From a checkpoint of a small transformer trained on Wikipedia.
Size: 14 layers, width 768, 12 heads of 64.
Architecture: rotary positions, tied embeddings.
Each number is 128 + 32 x the weight over its row's rms, rounded and kept within 0 to 255. Layers, rows and columns count from 0. Numbers have three digits each. The size before them is the row's rms in percent of the matrix's.

# layer 6 attention output (transposed), 768x768, rms 0.0876, rows 348-383, columns 704-767
104:124143112153129134193106103117090159149058121073090123152151110084144128115146152193177151094150121132137121130133134123127116125122186111139135110094139118162079107107138167086139121123087124
105:104100119128074109137101105126077134139129087069100091080123128142084048103116171101137107143166104203095126132096125111157086144141078083155151112134148146138124090168126154123172103128140198
104:207100157100105134105052152132101108131116079167136148146153115122145103122153109089166157125094097095153142081113103142122105076109149098120129142148110130117167062103122123186192101092116124
101:106167130187158112164108116155137087150145117098157148195095190117088127105092122140125122175109170063147113064154128111156141063098053127121106101099097131118109120102094174141142103111063090
109:084183122131140163146108105112127179171100181136112211159162174176196109152151105067175089084133165073150147061186117139198127141107124141164160102116147135147156102122116137135143164075083118
108:173159132132124120138059111086136130141019147149133121087152149112151071089077155061117114140090079104173097115113169151132089109140141106104046159179100154097155080145142106149135099168136150
106:128113118122134100099097138109095141143194159151103138061156136160168087077099101094090081136162182105078106093130148118118140110135144129110108145122042111121184116123143130169131094174090109
109:075154130165136140178118075052122128106009140125083139123080154113130125051141083153114094153121123110112096119101100206151089154112159169109134126128120115128101079070118156113124124146080114
106:114109170174149147112162179121152128146150176098102135122141072124142123142124154186184099116117097102085133093179156167128090088108092147086094091132152163129162173161132126156164126128148156
106:154089150169074100199068082087120091124230129117126074194089150115114139106182118117080118092094103139145127109147143131070117160122139141133171140175203124124084166187144125095173120170155132
106:165209139113166186194152088107136114118059134100090162152090197128149117118041088111137102142143077146140192163110098136123151099142100137100076139122112152180073065151089089113122141160104126
104:138164126119112166115155110101161111107149124151143137078181094109106045100114141078097097116085140100116149067148153100102119165119143079174148146132143136139137144092135141147056143146113100
106:132138113108145116190140145122132118203130107141077142206133082141178151105115066133109147139120130132199120167102121125167135126107108092144206156178094123129199089141153133068117119118100149
106:097136139110201169176151138111102074108249073132123169171201153136148171049102161180084134192160091131160054128164132131114148140120137193127142096166155131121149129187127112136159149145172145
105:118073185119124101113100147074122124194094108136098166065112114131093185081141118104154086219128112102102065195135143087103075086151156122159172149121131102110084169113126151132085146128170106
105:032184124128185101092091092116128061147000137084109182127185096166112138090200138142126174085112123118144135170122161124173098112101108144137115084166081123205128104141144156163100110095158091
111:114100067141140104124153141116144132128076098128156121121217127123098170156031122180109118083118175067251151161080106100129120135114176113126079118128188100143196183092114106161131127157160124
106:121075174120177150109150064093053112161118127135120120147102130137154125134161147146120094105156128072123150148102126091129120136142075156169086123190132105163085135109136095121145191076112103
104:064131156092123124122129154126132034106159085103159043199095114124083171170139126151165138146085068103112088138150184112140101105147111166135098135082128125097128089140155123154116073096113136
108:103143089124117129098074094181108173094065129146119191082089097115105126149110179091153150106082141140195080064086127129125104201055154126114121152125168136137084110136046148114133152145161149
101:148174135126092154094121146137111109106074109155120125078137116106140166065123198101089169097126131115083145115092181140134107050115112069134123137126135161169118057102169189117168182135155135
108:118122129112199106119128087101105152183076103107122102153124134146131081128187102073105126099132096170115082163159081129113136092135152160097125093146112103102110106066109115109122134145176096
102:154176081066151178115135176151172164144118081111106126154094115097157121147061111136099150133050177133122081153126089167166164139153140079150133131115110170113169137131128138082124164100143058
107:078060101123142185144115154091107074127180138144128137101129130135146186141175128090132100094181096097161141076166115140089079151101105083144147128142164125192110099084098134167097105096117126
113:088111132139136115148121116139166092098082115121167088094114161159096133112142155127168118149112147145138112117111144071121162142169127097151119092120112154139120148132160152098146156131136055
102:109117136120128105045153163136161128204056135177125088097142146174151175133109118113166192088145151152123149186103155102072103088158127174136154163120078119098132176140100078119073132116137184
109:093061092164073121142152178176174110100091115168110163129148136096152119094115096098130136149143109164119147145149137128113154216153075089099107080118135142125075177093135106091147106076144143
105:082081114094137046117119102153142108132099198127198084113167178072087156094092143110127084142154115140141103124140126142192095080102107131157144116108076116114165081151133155133170147087111103
100:134162166165095082118124157088181110149122159130029097151121144152124093137106135144131104115151116143134126105175142201182077146112105167136105116149138105167084188115157101130133118139128121
105:109150175108117076088086152050189141116142169172160094137136105095165104095107102118078092105135141159143100125143108152082142182124115173132140081107204136090144145150094134152114121157149112
102:123164134153167157128152105060141098159037140162111113059109150154107154141123075114200095142143156110123098132139113095027172141114128103109126115122111173067106181171115134090163124123096126
105:151115166117142107076185173131086107101090059162124114129095083168114159146133091176121156112081105060084116087156122103115188155095139119106106179102152126062162143142086150108130133153104164
103:164081094099136141135155169127125118149064189116098097193115117148159097156116114081133073141156061162139079065133144126113115131104118040120161097035141097174064134125128101192133169136091167
104:116137101093089154128080126150117169181142137120084101094091131112117138085151142200058140129130086069161165101069103110139126147105078096099131175143068141191155150149095182099089138143114136
108:136116155163106123092180144068168091166042134110155087086165148156133137167152167133182134150098128123080150107159123172083175115152129145199096158090115142130137117145134162131084121143124157
110:165159117128112141094124173167154134109126140158091073087121108132081106122177123117175169126156206128166178078194131122136114177182103170199119132097190140150101173157099102190105164115182072
# layer 6 attention value, 768x768, rms 0.0951, rows 349-383, columns 704-767
119:114078107160164066112096145134086119126128123090098120119135138121090080134158153112140131157115135175068133129107105116099131111133055150183128152139144100091131116163172144155158118103142167
105:163135092101134159107162144123141074195162086148140166128136142101054111144114113134143143098115116116060106142120078127155141130168110113107126144120142125147148130089163132148181082103131100
105:109154118139157107143159147178147103093126106093103154137110126125083155143109121088160071109056141136168103140159103119135146090144118100152103065207145095134133138104139119115101081128116113
116:126113128127164177183118121123103137138097114145112113111153083139125088118085134067136106108057143152107108115136136115162062109105109139136184133136126149166204132124155083125176124159148083
119:131102139168089138139042102106126129127160113190130123120175125213122145165155134080155118166134115163096123188106176132109141147163136134142046113123113097136121148151117087115111104178141116
114:134113112092124101131132136127090116126148212149112083074180148150123142139171151127085105117135103098099199109108172121067100083153155103084071156161111169137169161161183120090114155082076044
113:140068140156114159108149140102178138108151141150063158089085084101178089115125114157115097105196146112139121151117115182150072158056169145127131144125158190125117154140117145091153138107100147
118:126063160159116167214115121104128095106094176112116108157115095156119107143112158108109141140120079141099156130173131155131073075145111153128133158083081150109207121103108129183147138092182158
108:181143127152073144121109095087128108114146155154091074106088112124108140113099107139133151050091084135152123176116079175085105124092138118115089156120148122164099121130114183137093120156084179
112:134170164147155140142135155145154153126145163080172174131131155156105118172130184142129069178118140099132160141152085182100089117090155170129186045159124056134123141090151110100108172167102188
107:123100111100138188098158129087114085190134095157077146134187124124164142159159111122144052129108132071109164130111162073157135125131167096181128169158116104089101122131170173180140175144121101
108:114119138102097088157166125095098063139115122151187085144094105149113116156146166134108105155135136134172164131142142178159114115186150130105174176104116110198132105153182115137128131101044124
112:197152137132119127155102183092137104108188097139093114145156131097179130056140168133144136173113087160162098161154188119144141127171110155094170069156142130147156127121173136093114141154107128
111:164130163096111158141141137149116068076105054147133153100097167191134154135167071130137138170123084166136172120136160147134099106171149140125157151174080145141159063132129165124114099123166108
114:142110138177154161098094120152121134102118120077129191165115147168118170063138128077151171125136096140141105143153113122169119086072107149135111170095071127135103096144152139107107114157126094
123:145092084145105104153141165135122131119117136150141165171061105172153151167063095136119086126118140122163117100110119127151144113126152129121135109098128122103127149104065114126133103110142092
110:101143105153141154131175151084092100115142154089126119126106106135201126145094125138142119124096140092133145126125172170122116195134148115133088102134120112125108148099148114152149140116096105
108:108155045119145156071091067087187136100149112121119167176145105056160148096123159108185150189095137094139135119096158151114143108137099174110173113111121150105181134133076145085125094192063120
114:112125122079125122143080131169086155111167146129150152084124139216054134108085142092160107124082106145133179166136073117071059160159127196093119111111114121112103054074122105108098134136103118
109:188094120104123151141104126168165088164174117109103156115063086107174145123154161136105111116091052079113076090087149171122121135111117121174124212107059115143119147073137127118150109156146113
114:110162161185209115122127163067099123180157170104105132135131115139095123187069108163103135133172171125123163114179151187169093114119124158159148134105065148120113123154120108107113117119142121
111:102165119155147188165139150169100114180192168132102135194124135069069117072104128136108160076104177149077137131102091119144136099154131095114109125138055131169162120178110135119081152110114159
110:086109133136144193051170144121146144118123140150137170132174109092140119087178112165124078125068163103149127147204113131064135129098094067168138120134099150123145085157188165181141123158174156
115:123145092117161162127115099113097079154121133135143100145123119195138100078134154123161133106121135153117105132105155108132133160136095132078099118171095176145115119175041099144127108102150052
109:115111122161116164085137178155149118184111127190082121123124167130082126074135104138125103110142123149127125144101125124131116164145056161143140142097137147161109120167103139086031134117116145
112:096096130081166129134106089163104128160099141090137133145092173130204049128149111096113132179173091179152163133138155107159160142147161102137074133112160191172069078167117119133126157116106084
110:100096142098052084197155177183123159076137176119166038112094120136127108166139137167086115134116138122089135133106112129098080090167171108107051086111115166144125113154126114166117120133162115
105:080179118185078101147099155095089172097093073118068085123052178126147136160129140067114125108118133110089101150147097175143132134100142169141103154100109124122077137081128159121086147146207086
111:146052183084083074132130090124167131133114093139176077184151167134220122102100115131131158123088087178106118138157156091111126112131154118140141116112092129177131160151104121111137129144184136
108:100108130147155142130167141072106124123126122091155142169095133122047176139122173147158082121168166154160095162171113107107108146114172078105140097104148141057124124093188187112098108146116168
110:113124129135150143159152157056144137171152120157129104082175089125136109154179143132091060143103094125130144206112134190102165105120171120123175196031106107094099147172134184156128133186136089
114:100137155140109083140152113101110100132132198130165157127176101165181087082170112123124134131147082166108078136125117095096101086118102083119125103071135114198096157159122142158078136108120154
114:139142184094092135103104105074159174163147144089088168107109140089125131129180060117062147102108092090146172093138126119168147102114062104072080102087085102130137115083108114091094046138159156
113:116103106163135153148118144128091128166109133117164160137098126134136137130122141145155176136125084096114149081143159152091151199098133135208129091128143120137066166137089102095107135233116139
118:098138124106115124100116202166174139113201096151104079153102137152125094145123126125187174146136060157116142153138117100144147136174134158206175120150156131167099134125074155156067135171122091
# layer 6 attention query, 768x768, rms 0.0792, rows 384-398, columns 704-767
079:090097164129095111076089121102135132121144157100106110139188133150118143119159131092120188096109122125168129049103080160153094086173085088133061100121132125102103160123142070133101113188142207
083:116130139163089154145145106163118101110105113076137111123079131108166129124092135181081111172202127174110148093048060126060189084142132188111142122124129189074149119105148101164145138090136167
087:172198135110201088122105137114155161132124126092111138131079119125129124164101137118135141147139163098093141122142102126182089164130099136153176121106160138118143165232178137213127115094100104
084:137106090103172103147118127101113121114052069106122065136143144100108177111091110127080091122168077098197092100127085096146120091152179098204085175117159107087191143161089137158132125164130080
085:176141113068171133127107166060088125090152117101156084171141175171145116138129141144068086143130139129110120156121113122070111061060172116152177159134196116132168150134126179137099154139112125
086:130104108130162124136146119190183116097103118157071108137123104109152128165143166146134125127153156093123104156178088200096147121093101114109139113097150138090135106086107092138175097111129170
086:161118191152131079131135084121131107123119144122089193158141089091119132076091071224108106154129085128117100122196185108141159126144170042127145101148177132137135100160128152059092108183147083
084:161131164133035134092116124096130093098109055082104133145102145119138177091115098094161142139152126136133159085172159124118124137166093092144146156165189166127117093119223122109129104112184084
086:137153094199164139103182150107144092162123087126094130133138129049122122120106100108111130064178171119180145103098112136129114175126160174184120129144143119099123141136105120139113122118205113
087:073091098120124125092162119125104178108141202179139076120111121126110157168119086116091160071149095140099147143088183167144147068159125133136115117139127130096127102119132137125118032166168176
092:156095123086074099104147171131145161143102097134142141105133084159045154112158204185195099136078124110118118098122063160149110097133185082108148126122159114176040133144093141116119158109153101
088:143155121133083167144125191101040085117127133138148137168122153150132119171138151114128040113089126152148098087069185112112202103160142082096084074135096161148097152098123091114108139055162139
087:109118093087111108153195129116086147138156117160130165149122100107173113095112144128116138149064156111097089168183165130120101071129100163128172139168155153183087142101168109158149180156106103
090:079115082160169156125076128140166103142119162112098117156160050140114158090119109116092149156179103090130160144153090184146109112192108073164158094129087144116136154078107126133110105069141135
093:154091087075129129165131165152130138111086144111161095125146111159097106130085144132151120149066153182094112140149125115186101055101107142128076147127150100110155092150171089073108118125149162
# layer 6 attention key, 768x768, rms 0.0791, rows 384-397, columns 704-767
081:106137148201132132083105126116167106124132123106177127105135166108097147152130184117121170084138126134156099087143077112149144096155116150102122124159042124088109103115098115109161133166130118
080:132061101149139112110114185106174097135161235128189099148119180134133160128107109099157110086113153163116157131108150147143173174117135144065103111089137098214112112159127185138156154130077140
083:158068136126127163164082165116129142120141134163158095105121132148080118140220051193112104110167163119106175082183168121113134151084114120099150189103145144105129086160104123143186121101125139
086:103109147074048152152075117121138095134155122113101104168064142186104166112183101096162159148083123203111112137111174168145134162156107125091116099108107122087138157100126109142126144109149173
083:084097134122153157078189138129046121098154197160102093090157166113111115135130171066058159108128116096148130098074119137048045158146175107121172125100143097132104093153145132140092110129191165
084:076119169078154159076167198072164172130137099063060105143136116093109130084140150070094085141077149138185078157178157104055161113116129127140126107117079080105099132079148134128141134158151146
085:140149112168090127134136114136213081125143126175101117099127159135171124177128056131129152154179108149131140102141186124112061090085108113088090132094109097150203062124113142165117130100093129
085:085118101161112134146091151122068078166131174132076150179175062095157164167135090177129140051204151153188139139162131113062186179135123133116135136060121118132112102102160133094085130185103111
084:148109112131091164086162160143103119094090109133135111164172106090137075133143116086118207078111174096102065164132161138127133157159167176137108113114159144126098076150057182097128146132132121
087:088116135191145085142131153101173125158114150150161127092084175168118146092125114119118090114202135159056172179080123110110125114143172179110154135144114126109100121093142088131115045149123097
087:115159140168127123070076100131139064128154146159118127094136176112177110124107096150108080132158144177085154166137148124141145089141105104115109165181185154133124140171106116138129082131155065
084:135171096126092118070140138071054078205063102153174141159131099130158130128124138126128117162149121197075049130172144133120163118208168200144112137133101189170146160180097137112172097120116083
084:118161119164140089157142138144179117135093155080106124127150151157145082168137168069148096092123138112122080144108096104119197152129119112136132159174076165077042171153068124127142090078153162
090:178134074102105064107159139053078166125093165067133113164116136122154131127153111119102131146055213081146155075063112172155132149132127196190085131128153184142106163171097150113109065104163102